python train.py --num_attention_heads=5 --hidden_act="swiglu" --norm="rmsnorm" --norm_place="pre" --rope_theta=1010.0 --qk_norm=true --attn_scale=0.177 --init="normal" --init_std_o=0.00748 --init_std_up=0.0395 --lr_head=0.0036 --decay_fraction=0.602 --final_lr_fraction=0.1 --train_tokens=112600000 --dataset="wikipedia_en"
Each number is 128 + 24 x the weight over its row's rms, rounded and kept within 0 to 255. Layers, rows and columns count from 0. Numbers have three digits each. The size before them is the row's rms in percent of the matrix's.

# layer 7 attention query, 160x160, rms 0.142, rows 62-63, columns 0-159
129:111146085139134152104115084108131139131089139167104135142125115139140158126110113147126169112132141118120096142128119112140136168081153140179135143147169125071111148172160167141130097154106151153179126096117116132081107119107132107081126116084161107141155121136105140130123159136121150137130150117122112144108121119115156159094109136084107108126085149135102152166130128071153118153170153154115144125125151131121108105142090143160127116159144117150138130129165195133172147091139128
096:087197128142107178144113141107143141112133129136163112157128171092163125174103117135154116172184135132095103157153113116151114127143113158088148127106135133139111132115132136108125127143139165126181123101125128154124143122150114126116101120109116149143154111093103148100173112134139146124140166106123153152144143144121096156092102135109079149132092161110109126173090142155124094147159129124089132124112105147088101069151088128129151106123127125147095084133110162159155140120137102
# layer 7 attention key, 160x160, rms 0.126, rows 62-63, columns 0-159
103:128125115146112133170170124102102159142101128131088112114143089125081109107101095127105135136096155113159119133139126112119173145170142169101065136067080125155118128123107170180102153118134113105117099162124141151127142098098160099119125117140163136120120127139134154177109125110179128124117158106157093122135116099124136147091114133124168119155152137123117139128175110070120113098162165116126144137144166108136142114116140150136138094101098117156145128115150086114129124159155121
108:103163146148115117106069116151124147154151105102121149160139115125130116128150133156120129138123102159117142128114137123124121155096122143115116161126133155148131068115137165075147100152130165149101115109169178112090113134136143093105145134152141116110149131139110156102171149183145124162131157126129189153148116138096156141128167114098119127076092134124098100129129158112141096110068132148159108126144130127103106144163128160105158119097144117107114148096114184155121140113152085
# layer 7 attention value, 160x160, rms 0.149, rows 32-38, columns 0-159
086:132160118095143099157175119131149116083122139111095123130137135176153157190098117119103120115115178171111125089111122153143126172109140159095141112165161133112159140159070126146136116129153151152121089115134141124119125138162162148120141152129149099106066171150129120107138157173144122104138155122085122114154105187089103132133100102107129163110117127131133148138118104145092103160132147109105144144127114132130124141136135122162107117103116155091145124128154080109087123104117127
092:117105141125113136145120158100098114159181117102125121176165132137149113086117114109108099117136127143156101100110160147080114132146110153071143145181141110132131093150109103142151155145119127164127112122145111139173150125098187172157143115104126178171121116087128119155134132167187124155183131118141121108104092120166126137122118111097140115124122103140104140113123144114137149138111116093098147138111103182115090111148157156154123143141086137126114185131128133111120134143122130
090:115110131091103132151114104078125120118124128122140189114114122132119116133156152091118150143133147147151177140098145121104167151095169091121138097081133134132124113120116099104136128132113157144070147097096091151093128120121154123171092101076139121122148124135119143121141121136105139116126114104130134160134111114112102084121128104096120170058138102120142120174085119150141105133164122146153115159093146106183154119158142135149121123133149139111155069093159143104137123091119122
086:099117117161147140152131146094136103110106119115122136112128134188097173176118121137132125106151152164112141152138142124065087109136131104135150055140132126147122125110101154083167141121164121156126087124130102163137126158107144146114109159110139153184140119110131107130147118124161120149153171105111110130152107172149116144131163084179119148144108141148115111143118121139146091160128085190109132108106101134133094097109118115158114141144127122139107134102131124109154112153107079
078:095117133110099108118107149134132100097104100088163158122118164138076140136166146187180128132085117125192098132120159098148157075152126118154149099135159153131130165135123124120086150173111175146104125132123150130108102131137117124095128143130077143116133140121175131156126126117111114091135092102178169134151149086085132109135104117098113128132120124115124115143071139111120141117121158127114128107156101144111148120163166132106116087136100109124139137138137119108147119146138091
087:108132107104115128104083106154096099183157125111172093112083113171090132165125157111155124109137141143097164144135127118117113150097143117147116119120104168114102090165140102120089125170109115132097174127139108163134156108063130106164161194140155140152132139172136117157116149147136136134133133129120131094127123097180138128140100136124136127130115145102094174147122110147126113165110109122148147110128143125156116139159172089144133106159106143159130091098126141130132108140101105
087:130114126113125089098129100159138108133171162105141119156145075153133093143148109130095129160083148112127128120122127117098151103113136084115115115140173109158114141118095125146130097118108125143099128080113120101133125104163120117130120112104149090092109141106100135138137163128107146153154167092112172097138152123119143081127167135113146146137152146118105139145196113112155155109094154084086110108148096126114151100067146143107165122158154148153151126140145130068112141101138118
# layer 7 attention output (transposed), 160x160, rms 0.193, rows 32-37, columns 0-159
086:083101149103086133073109134118118153116147120141093150143140108101092144129126160151165153119105146160146114141126133122089170086164167090146094114124115117117152097141142167142110091090120128165160097132099096140132185164124147156098110134110105102114179118129162098098109146115138135154132141129110158125163115120111139132119156132141124116162070089146150151098139108095139173127157124152083151135116160120128159114141118144106135136134121140112167124164145122098153159141114149
092:094161121110146123136179082115109125130108160160116139117085128105182130112157151143142153108119163140147153158153127158158109119136124095140140126093090141134146114149086146145122149082096154132110119053141132141109156151120145113119140125102133129116164104152137078131126091142121160148116113086128158122130153159117096114154125130093085142142128095149111122136121130120103171102108127147138100107139114127114130165148095158161125115091193126154157134112118110134184162090133131
100:154143123124105139130100125144131134120116138111145128145122156125097139120118114143144132080153149119110135116132118141117122094095144114154168136148112103126100161154160143137115118111122147088131131169132046134126092131154085169115193117155177183124075126081096139119132159100100155173154148135120125137125139136168131108122110140097095066133119105138138111111122083093146138149155057153133117139154165131140145097116132110155129120143130118175114145137152145106141129112135141
089:122119121132094141107116148090116124114122144140177139162126132098103121107107122134106158160121169139145118127131121180172129138095179171141146100138144119112139138153143121103118131137150123129160149113098110136131119168098092133109133153114173114117135100154158132150152100122158155139133098120115109086127122092151119121153130085094129171101161127142136109143185106109126164151120119142145111196126099131060086111162099149149143105127140109072120089146084149138142135126156116
082:142145096123085129132129083141113153162155139102098124112141160141075135141115125110154130132115166106134092167096115129103111106097143114093167166136159090150079118126149132115111102128121145084136127130126128099150063138174134129141165104126134124139087171125142149111144138116109116160141155117126103113111123146154090126124154120170124119115116150075160140129149149101169120157150164106126122098146178106134108122104119110129181154149179130090113133128124139125146161100177125
091:090146095130119134127094144099107132103133141145140152137177102128132130100130140145107123136162122174139139150178149129151127143119103137112114136149106131108108162128177102143148103160131193120145138140112129182158092149152129155136118073111106152097132131084121085153137075119130103104072145141149104154112107136133087112150109095118106133163109178124132082117151110129155127172152095140122090124134117095145160146109103106126104113120153127144111146164164148155131107103149106